{
  "d_mlp": 384,
  "rope_fraction": 0.5,
  "qk_norm": true,
  "init_std_o": 0.00411
}
Each number is 500 + 50 x the weight over the matrix's rms, rounded and kept within 0 to 999. Layers, rows and columns count from 0. Numbers have three digits each.

# k: layer 4 attention key, 96x96, rms 0.112, rows 64-95, columns 0-47
# q: layer 4 attention query, 96x96, rms 0.107, rows 65-95, columns 0-47
# v: layer 4 attention value, 96x96, rms 0.16, rows 64-95, columns 0-47
# o: layer 4 attention output (transposed), 96x96, rms 0.148, rows 64-95, columns 0-47
# up: layer 4 MLP up, 384x96, rms 0.17, rows 0-64, columns 0-47
# down: layer 4 MLP down (transposed), 384x96, rms 0.0417, rows 0-64, columns 0-47
k64:554529554494459495492522527544460538469530528482452570487496455553543540544543504554473471456479511493572556498506509520448525544482568586505492
q65:513632545501568506500559534527438573538557534408460630442582472551517506413470449525534492531462425437545429562510496517397507479546430410474532
k65:542501559496498439530491473609560534445548492493436552497480534494605502527501499488475507502536477458442516498517513494457528483523520530473437
q66:445458497426470545521531472490519436570501466417558482600387417533519486577477556555460479537527562618505558455526583565520482577508404636501485
k66:520481478515478499501581453495505457509467473541533573521489485432481581489535515451530467479523492489510546550536585439525535459477542494506463
q67:495348475454550546524448510472537458453440395513513426642499520463434522557454428497469522510451627540506575518582416473503485487526517447491518
k67:511469434503646624523506540503541440474444500479559518591497411423497557631534483445539485600468584488522498523469494416497505459432502447542545
q68:415500478487578496500465542540458527577504449504566388553473438480526329576414488494455458544582564504417483544426489489481464558487529519493475
k68:477536482439586543521395537544582581486548469479568429564526451466589335545506408409466551569528473494492498546522519445538518404437445520490605
q69:569505337375533424557464515568568571437328438475489473480512542533478560548424480478573416469524574564397552562496513522456420446503496502540399
k69:388500622375657540507455627517529458448558554533520578595404396398534416525519367604476472536393524431411570452511361540447478576635575624544587
q70:552527536474572497574471553443581588449531376522508451392454554612668403463549511519474569537469450445474495527621466495471477530483420557450447
k70:468401537467397542553512487545512445415539521474481490437536647554563461495454421591478577478475521526486530504544521377574420454500514508450472
q71:475412553529353482483496461518508510464504509479451469557527457427491358548446588517482570527511567349490414488471369502488559467425449435454507
k71:535396414548506437528534566505436480443456505490397497494474541431465377482520529521465570472495461476460425411442364552553502517589584380491483
q72:567373537430498513469572478450515446494426453598500469521436523493497577552475511531499546486552571444449594467385521514515515531407536563487541
k72:533466542557472503552492588483497531584518501482406553500516474468486511443604508498492533523535449494575486533531496559497521421468444451560494
q73:602536471592515459586469603510441516408493502507490501420533517496453430432548420484564545464485424452485459498517447463494473442540622404521544
k73:453545569536532476529445503480543526509547575521486443504553485534520434525514478526449529523476448488500474513480500561515560469569497446500538
q74:515620569519396551466526559568445587524538618456496686468504524559516499390511507418516545452483456482562434496494514528473498526604364541540573
k74:511525566515455406541503552480567627511540519513475460410517623545568443414484519494469524482453386584480466489561471519503571478524480532517530
q75:559528581480393564382521513603454594476498527592561516568491475368524438439459490459407548462484487518567560457491491493504494532464467544519456
k75:582512598525469456473546584491526523546438478459511480459510599501470561470507529564490520482531420503533458486547485454498548559459461507477517
q76:491613665579396439462547615564488520585543568488488579421451387481530400375550547421554552693525388451552434491482580556506462489528493531438531
k76:580490652636386430423525535464407547586502483473446521364434651501537532461483505497496511501481394525536463479472464596530544616542494517503473
q77:518483407495492507457480486467519496496516532546343411535502456480406567504455476512447521495523561432510496525454447422486534503448407478534544
k77:519572501440526421445585498445462557549524559528381542430412462552553638595536490505467514458387510316440590454514426510516529588409493518490467
q78:504515526549540435435487410440551427679462444566536530637507531410492439471523499533538466556567449605506513539621517445538424575567473434495538
k78:474503546532432386502469476532486353587425448573453541605571517542480473516492579553454445551433458573489526573557624450577454566491450431470501
q79:502480480508549470574535405469517494480467389465509533425457538533539574523517544532508548493496504462524489507550498452455530463556516446363472
k79:578599504459548508484447567661407473502536343467502477479544513479462570580488526505460501533384547462480553445363483479601510522524574582525469
q80:424588517481491600559443554516504596514528464458440433483434423527555367451551438481551470637492432549425542532562572417486544540544514442501523
k80:552552495506504515458482528564558371531537490482536549520455614526519499516477504485591454501504454493415457566416462426525507510543505449500537
q81:415537571589460397431508486511419596432452492584650505458413498542518387453486477441552513556485522450475450501515473505578602469569522463484614
k81:412543515449527479513408536532562539514514475627491486489505469568541395535419552508555389498570428476467444477560418553474446465549508466463522
q82:355480505493535564441538461526573558569467464426458528448524537426542503433592504531500355544516497548544558643430483495491473509540465497510416
k82:535611563563510623575502546513474530467555574468577548509490546415495368458659513483518481485559545495432506502543436504497541518592431505490454
q83:483416503479455480537507523595462521511413566473460450490531530396414357484441524458481627570575493471474534450452575445515496481535488547535449
k83:495391435435493456404485413437454365503459672488583541477459502545352456436470427498389590477513578384464503498483373480537481447538470442465453
q84:464503452558544471590507555448440544454416428469553470455505570524495472522518525576410358482525450576486547552536508532462522572483499498500502
k84:502445591452509466375554517527522538479575521512512534563386403533615401569646546442417513514479451592434493536359549542609452580497441529493504
q85:467615452550506491472503504433556533458473516441409483478541437495495546597523486506429474613527567610472542517559485494484508480490460587559595
k85:443540477503507504545494583473547502475513507486399450575465513469417535564383484488496528643477579560460527433553472559494561549577418550529587
q86:542448495472491519458524425470481545494509419537518558410501526464521583558560445469580518484443459555573560447473561572534541450573488572453456
k86:573627438516507526550471524618531513381437466529521401468574598491497597498377539501486414574574498570513503474507474514422511475460470453471447
q87:462470496533436545517497546465485502515590524523582469479525500497417353478457493456441497494450594558468526598450531423471519461499457379556467
k87:484496423505467402559436503435619497486525578431603498534658487453477469446517512430504492512500503541474482603390505562474530521392525506465410
q88:460553518442645582625496490603472562509537524452513520469604455523505437526621611628530441594608545482549533440519592583425422544437488583549510
k88:519582513534594489482543448494509530485439476483538479475672486480438489513539543720513392465508512534485554517459590470525508587469408570498507
q89:466459495512575469513513435528417477523487475573484523518529439419480421439443487515456513548455626409484457537523483512534508556598537508521560
k89:390487480464574425444450483537528553441433488477519456489490476521483451605435417496526502616542490521437472565557551478399430585434563535555556
q90:597477478402483455565555463541528521469435504437475493535453380553417522613453475450499570418506513477439506588537500402391420522573478538505570
k90:503510488436493467437437464434429486534521502573541465568401443527576572497435368516450621550495560495458649595533487478563449475476480636598475
q91:606469516484578482424443548515531568409426473450549459500509593534579569519407427483510578475492440551534414415500441435580518527480529542495614
k91:657430460486528521494501532469594633386442484659446533551432554532439612556482471461482506573410521329471531437470467493485587547542502610490408
q92:446519503554565519477544503379408398538491489382473561442432459420506486382609511507483421517526510675473473578407504438458532532471435425539381
k92:317532505559474523466514509549458498410515448486507541525580483523498425469468468522581538539555505614479488444541479552548528445570420671367491
q93:518436475424450488398580459361589531434514508510526518488460506492511543557521547533425534436533462529557548611505510512529462462440434541463556
k93:546683507431488548563560442444471516507493615458495552554613457549526517472539454523439466500576535534484494558575458513471542515620517471511417
q94:465457487621455528563414478593591450573415513508537533484445604535585485524570564473558549539502508471512518453424614409571622439447539540439430
k94:500530376606463526509414472502619413523482355460593520438615525519411483442464430525535483395536561467484527519542487486521593461512645520414465
q95:500622510458438496531373439551492499523609470456557535621658443466389508520440482501569409441398432540504479492484484420551518472412531417536511
k95:460419603494527409480466527579476387481592450411503445578455362461417526525565496556492459605340475501473467445570506566578492488486540507505440
v64:510503440463438634458536449483539509491436437452422503428452540576516444533589476557484548533559484581438438506450512455523507506506488520530540
o64:534490513536481425482506476492457512529565453511490495559546501385436596543450491448533482430560410471547561504488441469558449570480483468451429
v65:424537500470503563436491510535540479475494484610575615470462498511560451409454533412484495551508502492622540451433619429565548448453555408538385
o65:483498518410558465585471500506548522379519522552460482588443425482580564658482476562510484549501519490469536460579400581513453478517482614480601
v66:478524449488431476466447463525464505519511451497457473559551510495496427518577532471530512504443516489503470392562557419437424589567500462460463
o66:488558519472582512469573515566479449487444571496480565499539460462469409347481443498466565535528491527523418557477477521470560520480600493525482
v67:514540633505430522470502514550455484511496540470535522498495515433439503407508504496506590479509497496611541533430451543442534477487470535508384
o67:531594486499629520568507552554464520484498426455468492519472508547499486449511453548536511503492494513540492450534489591415498547571478468472517
v68:457457444511522433515490458502552474513536411453508387419514456553510510583494586491501498460431489555556501459453469574570402527596519481555545
o68:509394543410598538452487575500505525558457467542453447515441501512491618476464433489582462564577570498541523465448575545547584417470419479463500
v69:525589473466502494521501519543512530461534503566468427549505402551396491517563514479480525557507439591497572580542473484517501464545566473492414
o69:485426532516492551505532558517491472606497540597411483470481545585577436574458483442445600526500538443425495477473433324475417426479478497487474
v70:522470395504482562459480433480403510547416443577512472504476441445469417421497457496430521508549451558452523525458512476529470517513481480520501
o70:427468532601536468544512544475548543493566581488583496488450513574454522492512527496545434530482582425515495540491444539420474521561544386417522
v71:487462506496539430495492495495551499443532408494469524416566567475568491438515436519549545434500552446536488443520577530429506569450496413514561
o71:574586437424573455541496425516503418539493481405521502474552469503596507545503505553551510475466446549483505521578393491544497473515545547492553
v72:450519527485457553544529510514470553528480473545531467459579457446594429546532466518515630526530504516516454546448566453487534476442543477477530
o72:608512579525462474535478525457527479522507451501391484603442478543489424506485493461531548524458493435526427531561463543479490504451475512437550
v73:474505455516510532528577489468488446436469488537493583527554478475414553526516531492481491483463497529472487598479503439510431501511565497560446
o73:539447534501518508454479458466479464510474464518425448466510552552524597506521519519510554487457532504539534461464497545551561494483468537486515
v74:425497474537538463451519509488481492536467501531567491458526480560468569491439550554490524420506467560553490479505497521529496616498481494535435
o74:420428461481524503510512452443533520537499466453494468449528600467434621480513492475449393455498463548473514501474515484581525470500489494466457
v75:467529529472471555529524481424502515500453527483540452555556400530451538462463544440410547519512426481472406562449485548434495503482472497514505
o75:638506467600515604515494591617437525509488438509513491461536511476505444527562510508568555496607482514449588584504524466403551472479486472606507
v76:458428448582491498549506500535449469603440574530602401540418548527524586489584532517430502526535456465471500501539516532504493489519529639507460
o76:498503585563557541523533479524511497510452464490574496474432462526470483444462484493544398599496540528547553506382606530381581465354487541521480
v77:504549482446522538446465454590581480413489512523508549542439427496563459461495527501514515507454563544529408489591460569519488586510573499481525
o77:498386444501575568539523537499419471512515503464514473435483456507557448508495427516606475556610494482538608581474554479517559463484453500573470
v78:548633487512593550475558543531556506452538524528535533540516567498541474525347548509526493433503477462423474468417576594640522376439477462542592
o78:429442540499425562519497563535427515577418351517553424505486489548549520458496551523470486522485344552462484547508411467462471495533514529559452
v79:540542494440469520524499468500548516525525460576477555513492487561536422521483475494472479521523550485533501529523563460465540517526442479436509
o79:568498606438497530498449533548471480445485423519491514512513453443499357458495515483508573573458534412557521521440504487428527451501543418558463
v80:454473492555469508510577493485437464398442572517528464446472455555460476477421430474445482439499560434479481458536504616568489433538507523497543
o80:519456480571527540505487466485535520528568424433494499461510541576562572553493596523511460557535511516545497459508499463541499510486510525470567
v81:605538414527590501489430499592447445534453446515429517525447491435551476486538474526467544455564475555494573479530488416419545517506662493521512
o81:503534513496449549500622527422571440482580462507546470524572552532473508509528491440548519486441587482485422491540518528584427592477483492536552
v82:484420520551508398477473520469546507559525443451477505452578494567477459434492551589459529477497486528517550449479478578505542518471513478536483
o82:439481563502475488488514583533463454458458434457440421597495563485515478449443492439481504552442486458501463515487535450536465528533491546529501
v83:484387519536495453496519516469459523574522529507508487476509583514373560484499520532481530490488455529499520486450447465542533495455454503470468
o83:423542472484506505499552439496454509484443478494524503496529528533483613474461527527477426420514466534505530507494479496481498542448555457507473
v84:570465470499514472419512493455526486554456498486460478585445495495489474509558506564576522536473468595470518546525469446554595479576540564391479
o84:430514455481487481515491606451547514485497545431469572419501578481401522446455524429458535473468526515472552617462412541525471504454522449474444
v85:564550541468490522466469460533499357447489473526537457520430504527513488554500528472542478423509599522517425533414489428558520485485431545482437
o85:557507470465556437533462426521552551582536537504474527537486542451440608513494526497488428591439560414518597510421588556425513416450535530364570
v86:499523482523520527507508502485455538472564505601477537490534506525481453473454477488502438561597548480544483399508499458483465486444489509539528
o86:487474519535414471512445524526410439513549506508556562462477515495564471428509503515551501485519513469506556447578484500493581591489483615555489
v87:466427450432442502459527509566444437574505531539518391461500503468534558489541413462436544496526484497523524507421537471433463563471550552554441
o87:491557468579505519490460408480472489502510503550529513460469510494428533438490492534583586530585415491544484420516539421515492457519488545547457
v88:449560606470491551429463494516464452482496456489532503470480485461592543533520490478605524530479519458448470525517514515511462565526384443505598
o88:526492514530471554534501461484550536504557565558498515550536528543555463460489554462557515509519515464517510440439564458499542430475432510452530
v89:513482442542531484534460482545497525446543469514510571464539516489432522524534608505398458478600541425455576481442525518540518446537587607534556
o89:475506564484468560415422576464501476586445552563543463552496505454428530500369443491569485553486483515509510568425528490477469552443479540522470
v90:572531496524559502523474517494516539476476470512477474532540441495487465494525466391436500450484470497478473433479573480511420448525476530580480
o90:559478598413434472497489462487536489592524510542474441537471502470547403561468428505489603559489518500489499464554444478538479479504496533473532
v91:501527498539474519537465494465462472536511460475512535555520474494460395530557539511497530476523523435558414491504490553475416545598507473530455
o91:548484495427413454481452509493485513521536512423513577474474441423426448548546431482544565534447483464504465538490529396477553482526498461460507
v92:507503541443494433493507434428544455573535503453428396474480475496558442501396485492504470528418503566477628462536431516559503484549435523507488
o92:531450510521563539528573493495525568420427516564585575485462513520494587512591552504450497435579542526558490552401437472464488478498473516529475
v93:474491471541419558594478459396468526472514464458491456546428373507508517480519418555571451505490595487547548562450568498419524539456529424330631
o93:509491462481513437337585545581562416535445593543627557521431572442463453515476553436555574540450426547589445530555478550471500379539567467579374
v94:534466467527507456494440557491490483575567509515458518462488436522470525593530502538557436503494575550465589464632486512477538450542561506458516
o94:533509525500476433568483503472471536497483471494398562504466518472563484470432577470479499491404537513577508532426522541484493590495556610582457
v95:504513426483495552480504448470530484413516438446519539478458570516484585484471529499454451441397557439430534502519496492505449475507535527498345
o95:435491471547549458458551456449506430500459500528539491465536530508466548481491537525519378466537463613527518536441499480548495562506502516471469
up0:516521543610501488490445471442553590388467465552517553534529496479483535450496546458413485517519562541555487556525537450462444581541528556542470
down0:488472524492445472391496565536522464415543579503542451483416543592457469474566470414462513419537438510529384441520523458463606478493444427542565
up1:544492553429476516568515459518425483464455530489519431588510550430487503435458495566600583470476481421478586512470606460561508563484486475493504
down1:469519365377481564499497466533500518547512545394530451559495491490487502507442524525525526511465487396506566542573492453443511547402497467429472
up2:364550499457451432484541515429574480499536498575469561485422535512555449433569410548469505467466428496538548538514503492533539621422474525478588
down2:558497518487494503547506614489527460526523484552572594592549467546525468499523462469493546451529610442480461497475552511527493513496439556537401
up3:404430558557482453484462516435480479484522505457425482467477442478539438518511438477419504550472492504453555511474487523564499476409410434484550
down3:443524576529485507567365516507552553492463421436396443514549557498506495549464538551516588550531576540453500502440465509453549507497498432442491
up4:583480495558519531501481501563463462468615522604463553483478570399426493452499508491551529569519449477489489483474443537497461530516472516500556
down4:594497474442454470519468413506424500518500509502562478495446542510571413479473522494540518548525446526477518556403521486498563529527523444513576
up5:479483527475471549466445563433502436575588555437467478498505556465500536530542518445590483534521565488497490522484509527465544422563497533500477
down5:514506557524482534516526498520500485531528460469475500427506530402511500429422431466520587441558556511564491513542610545376461422424496570504499
up6:582460535464524489460419618536479597494563457504508551547452423514508550447439541521468545462564489610496524478524435438499488508563511460564551
down6:570425531472500488473483527485504447495531513546482665473523486511500499465429637522512514568529475554522570551414485529471502480495448511493556
up7:616442495538464565582510511497482469508534545516471534530447419465404449526478536559493501487495487502466504433461474523563513618480410532521488
down7:561477488515501608455501493578435541445494492405425527500499485489549481501521442525531512436407544498412505438579568426569456471495499486447542
up8:525489502482385440550496504366532511534535550501493481424437511539576491460523564521440511532477462441479481586497497403628511513467490471487507
down8:518555568498545457500494463599542501406482488551516504396586518424505521424451477464500464560522499532518542472480558604348516465504490412454418
up9:553518533528460529593602602440505459520472456461538529483517446558441475547479522549459570566503429459485501478596467477510460579441617485480437
down9:570559541415581499461521471528560474489495402489500502513503428521406457602480486531559398553464513485552578558520548360493506429544480490574500
up10:545562490545486452435518547378504473491636509514471494387440539455573517529614552627568462472525508374512485530513487500523487444441422525535521
down10:514545517470492492541530549412555479494534566533505478501430400514475438560568505538462451467526501506526531565498549534535463523506407368642468
up11:524454555551509497482481411501584476514527492487437516551567481494537460484524475455453564523476484558622553554584463494466488474541420510480529
down11:549580475630544494529541496530481515463384544513473454542414421495399472566493516525466514522467519456426483536480452507510480437478480472551509
up12:585582497476473502516459403507511495607452538490404498495456461496483501470414589437539490463488498565621358469535537528522551522504566490450527
down12:507545437478508590497513485517596573543477578435490571519593421537456451471454472504512555492496430509629510516548482513525546457529485593470627
up13:511513528548496456510500540480537425492512467551465592433439504557526446459439424532496529483575526448491479444470498435426441475525516530535442
down13:452510451572572512444472549554565432571505498493426499591566488448483466490514472558432441483539530548423525474443441511413403495470501416532451
up14:521475535505547545427456567397538493419487517448444503520432461491397373456458454448448485451445455505503460382530509504534474579538538493498579
down14:479504516519516455401525449435419479458574543466509600569581500531533455473380532482512510487523392568465490477429587438540518565576477382512512
up15:527529519529513451500569492466441510463508488497452501440499468478505560498557480530540470588529546514497513505485475494427476509529463468530552
down15:450513535510492508470560448560466509520558497495491477501523535446579402509443585561539584449394549460456422497627505501591496438595549500555479
up16:443544476435538501602390493508440551538402529448498555524561566493554502404553603423492514535495459490508476541566478625536454493442596459509546
down16:573473464475483492583439517432435527569437508495496517470469487523528449546498611486525543522601516537473513503502525474591470579404500441503409
up17:445498506546599552475517553515511531455483524509502473496487478493550494439515431472513473478521546529482460546468514486566477480428486559437517
down17:467450481449419404560496460465478487553511508480565470499478499451437554465525526407460516563526430499625554616496498412486522511539484509493475
up18:536443550583500432477445360503489551494531414455539552552390485423488448522482587473497332524473515437470460463610543525429552573524463503497511
down18:526513435613488465521534464453502516558515448461604570557461522450440519469604574566531419487479471464535513568572537382538448611533514476477539
up19:467589447524473441479514494462459468428489522507464554469503476499505552499544469436404542466470420492616491514553481566457435446455484559554431
down19:520407543557484490510441522540563491388469425447508441470503536466496500449510468403487463447465546490531449544587443465529520500540458552507480
up20:488450482486547548576503465503530512495504634515537559485435538455493487525522531513601567499475504511533580519345566535510501500605488504528564
down20:489551537528500508562463472485473452510509434501539518561429507449545509559509454486489452470487533555561574551474557547506455559557569421494515
up21:490555509465489583549409496441424510537484383537528495654451491536563538509523508491469424525540439522488548413528421487578407567556506630520528
down21:475492443505533553474500479511586484430481544548531484578408421415543454524450495431488490488474505515450378535498457473616449457475501588581504
up22:505529558511502560419494461461548412544546439471475513556468460577525431458519511496553473470438453477616450484502437534537501507515521497539518
down22:537476577566611435543502501474439535501481480446439439495446500535510576565548515549491494487562506503439504628518559559527523484376493488497578
up23:450512470491405445486550459503430457604503473482538522502452360500456479542497559476496529563531468530396542535531464408554427511484521516576517
down23:414588543550592557500588561469507505417537529519545548484554555521527492457483496573444457470527558530545481521496514533422582463436455472333463
up24:483473448531481597514533450494525440494537410510426504503572493389506501534586451451446503525540480557579601548503471534501482516450601439506490
down24:548456487455550561429444558514484473444470573439588491488445540498534494544489547405437427532481478511526490465581471466552604640531426467500431
up25:539532592495462503459491495456501547490445445420420556451437451504531493460503426363529475470479490371548546475403411445599533440543483467445481
down25:510515501413580485461592533513504535524556446535469468515555499491548502463433569426515513513478374442528512581481443459492421483577453528449514
up26:502539540545467439564473403569578500495510483479460456445460449457516504496591538483453488489562438468534509513583556419520557480526633530486451
down26:575579517515479473445536563511446524443521554475450494548479438501528515490496485488545535529511482546456492661443438483540548527410614468488500
up27:469492498495516568501512517467547485552513485450486571533564509401541541463537553492547554412507566491506512526477432529480463455484527552478490
down27:538550584517570494494482443538612457476468478382554545481469550454613511434525499464583461461494603513565492446541477487447564402506511518485484
up28:510593445485433513445611493569492490528434525475494399553462533570447473491503463511508515491523473449576452448481429558588446416609588572491604
down28:484529388441458492428450442586528444521501560453433533434521424518431579556520550453502448506509463543479492549553456422478501378459536417504459
up29:597455566537425551534468470465568441488536628430515414540502518454506517451543491418396489464494415541459571544424519609496561486426504505587522
down29:513393528551451518450477460488510518532472508504531469516482472502501527529533518462412450491543499609478597589559496476526518525512497444563520
up30:408431482526467421461527508438486504401431546556490501562505449498431503403578456372571464495477472425510575357479557523526496506555430512566429
down30:408587425560498560466486531527478461533515470528535423460514426543468550474398430466500455486537509480419554451526503465492426432555515522524557
up31:518509557534537519429520447483458516590469598621495528441506487471452512560380472436473422454544565470447472444608495442557489508493545458542666
down31:556385498438491424512533398529533673465452513537468493485484495480525509434560535529451407499517527489391574482470540522545540510495532534611515
up32:588526491591474496560499418475510486484583426561426557494435436514385571461434515394573508570571446435500537507555548481484506526474518592457461
down32:540536524433504555486510452474555550488520508487446458432490438404521528455517581458534455431600409432461441644501499495573553469526481476443496
up33:468441544426416457467444566558569480504442590508389592437441548523560473411436457519497444522546539477503499511451578491586389485463487522497515
down33:542452477424550431488529552478498370438500465492432458557492483552473455500489574421510415504523506471537504509513555472425505441481510568531525
up34:558476480545506436561531584458458521496472506562393551574407523454476519546489473537592523483493513432540542574497519393460574442518499520484438
down34:586522484540573533470436374525473549437538521477488530505417499543451467460489496418525490583520536539472475467424442526363490484464494504504509
up35:523465493500471488490422485515595418514466485455464512542550514444519499485511432517563586523454532469410576383486459525560437476471484432540416
down35:449520444555475493455465519516595516524483485494541551589402549489459428445497488567461456475482459516509538472562490488571471523535463466460557
up36:540469434471517522369445483490406447417457564548512444581543540498493526475451581493505460476521475417560529553510514479518457493441423535536441
down36:480428398397502599463497467479440505464536498493465554472474547556431507517468480588614400588524456543473507514552540450513458441470523474482505
up37:596541482507451508373540548481371493483480470510487447532487471447466496505483528399530614541506533466522478439456453410537450479522512506471526
down37:496500471488525463528530478480548507394552546611507432480412526516570571535537557495550438542491512420566431478408548545506566499554476551421535
up38:519477488502578525484487410579416528524494469351475547426563413524484532492540521567501435505547438519610475514545487566469443491520483536527513
down38:502469535498443535494417468464456523466464574569434513509468532419497488493384454530448485486543502558435473477512515495532500551581552521534473
up39:429361595522419463381431440510484539475555473478504557482392526510435550389511386454475518616549484467430605566534478447495455409551487539466581
down39:510482556476525468518362420507459561438394536490503547525516562472428507445480509511465434537557556593462551479604473472438445380486473512436564
up40:485532479516545500527468580529457480474432433542433512505510492520502587444531530507395546437408502476509507489454515504537557482477517532527438
down40:378388443550519471521359457506495567461547514484515487480486445436494489508470540410579533523423538523421500444507532530467505452415555503483565
up41:510466506459474402524566521529530493502506529571570518475519538402543417601518484476443522602468431441503505496389585452504453440477536518506477
down41:556519409591420485478488460548499511445526489499461511534481570541561565401475466481494451503528446494421398462527404489508554522446438404435471
up42:443429534510483438485565537546503458463508424484398483551536521540541389521458490438665459463465567449617494510441453446455492537484468506488463
down42:495484481400553486545507542461560445422480470487456600555523524503535452544402508441561448431512417481532536470464462460551536544504606467475405
up43:470516556547477479500542468417479548485353545570548495466425547509523459562541484516465474487607528471426506474443570494553420505529426430540450
down43:447436554566514468556472507502427505417461366487506488552481495430422452484520461599430370534417508565438443511535419579581548429514483523544491
up44:573475468459513400396506490550544519509433527499497459433435523479433390456556553499558458497548495479496441462421544369465540546463431531428482
down44:516452490445537468502480451482576474433519490442506516451465438489555501568534565483464414517493416590586529539478480452407502490431539494465459
up45:534523414580480539538528526436506507547542498524498495402496576504498485470617485555427559561468567377439476449462470543507503464460444476503500
down45:515528497518465518569495607538540491369562457484513538456457485471504478579495524538413468479467414462454463516578504509512530497511452455521468
up46:487514499515462483561470387478504491449454506503542524509477467351433415481551479474567464526393477498430435496428479451551434476525536562475399
down46:506514454520524467450460462514421484604465528554607455643511473509446428474533487467489505507430478618443487467464482418394538507492530509492552
up47:576544494548482527453515518469396499514539568509490549543543498407465434483522555503473531485479485385457495422513507593544503456466498513512584
down47:468500436478489527404462564488525532387505492446429542460493501479499480515512475522550541501571446442426546478580556466490443630426490460470461
up48:456506524475469469525614534487551531446489596538509544560441549569542524532551499431536600491512573518488510514523528447532510544449560468570523
down48:524475451499517501468465466536598532546515607459492507506484550418570429506475487502489469486472458542546526497582415600403509538598487499364470
up49:495470532559426474460581498514407514456457475451522487484334535469558407498494477416462545524462509572447451532431521440551555530468567466467442
down49:497431550531458494454412497461448474548512515443487451532515501488532524463568476506597498564480467607462378600473476511518498588532538431515527
up50:529452404459443505508576497551544480518574496525479556405463451467452508492451540484548536434508500452604490445539424477507445458463486496564502
down50:415470482494527575554472503602498502385597516543494468467446508498468481495482493431488483430498561466548457513504380474565495480513435553548512
up51:403581560479518475578475442446442543446591547511389509511435435664533439498649600464493502446435586474547488509572577599523450352421562430603396
down51:431504507491590471455548456523440612463504610518502490494601537537466470456544601499511437538488549533477484437582603496501458392508497458522453
up52:435487556502454583490540472443469588457385519523478458492470468405509505524491440476498567398456519504483482447545486550514528473576532432421494
down52:581569412525504448494503508484451499481511481517489500396473518519494481522577551509489505490573469554362502461514492464482481593521494601549479
up53:555524435591422547530478532484583465489531398427472525490429499588488526448493519419529615451448525492552510472437607525480507411541608522429505
down53:502579492447533444520486576530613381528526530470537528431433554554428415441586532485586544568553444496520510473436564499466484490493486495484470
up54:581571505538468517413539479470547503447539511533499541506576553536573517546482446434438574444618448548523527551546531414546481542489520478496472
down54:580413380513512554440493526495547513492392479477548524458546371415463550540497466464571383462491426518483544470547503536540550551515523439459436
up55:513382570601467487460495451502540514380528411489478454451467495432429514528526534495534478569563502475496541549571580429460537513496487533539408
down55:481491563571472541463479535452600466540522614436442509538490507520540457546463500531522494459527529497533464537477483465434462539536446409477525
up56:555540490470569475479525492523474530499525486419484485501525413459508485538541540509507451589427474539555485494467530543564485458515536513466487
down56:561513505555511539454459455470565549537480452528531476515568488541451495503460492488524458516561461580493514487618545431483451430491522563482461
up57:472486545536504521574497575554575510517497514543522444474424518483516442535425460566400524416471493431578411468430478498516495515470522515684600
down57:536578534392553480540434471537508442487493559507387530531564576497494428476492560547446480466505572525521455541472526443565586599553493567527598
up58:498512485578449480519460480600603528500547527563529566490485557361528576528541488541532471476530573521425469518490424583541489521449463507402543
down58:506582481384428624487441517533496563403494379482494513520555493495447525511474461533519431503511576482471496384554586475491435397428447463491457
up59:409523533492475541522446471444437586569595520514562375496558576460617459566523502417502520428463498467406499499523481511625546478454427519488480
down59:481609417454485565424495511475505487527478478573483461429500489413495454614529507423556529480579468604459469445513528488536520493488520479460453
up60:460426608463519526562520496497472480500443521508499562530487484408482411541457505511503446572493476442559479524506532535596459527453506450476502
down60:506612566560516484476551486461493533466543531378633478531499519519495541475433507512476511451490453433555485557475526514426526507484549494485520
up61:554494527489467523511492469518416525486522550687515513530550456567468496487510509513565589449467491488474568539533563496480504534480597438521515
down61:553504448473455527539535519511521466504512527553496514452543492497399430511499496485587447445550513461515558558523520460425490495424538539514527
up62:483545510441383492533529394541422442548507525449554537521569458467544616439450464545424494476438537490522460412478589514578518459572491484538507
down62:529464465521446524506473573409528362543517464534497482507506611463577476518480497433522429426504605543417491525600522517431480473464506470596499
up63:526523488375530436415502394441547521573522483470525547453487500544543462373487391448514572572518420424478402414459492405592502466425406472546494
down63:469593477509516532516452567502585495635465538449540456582493391506502534534459540448420503405503481474497508474490494561538585544450559474575607
up64:619514576587521547484410491503476538513446499502531452483481490453536490533505498507534578472484542491494449500504465493501502468493510547568435
down64:476398515457414502535477539475565517467487491476581505467565507480478532545489505509495451487608536532537466565469501498533556425457502443494532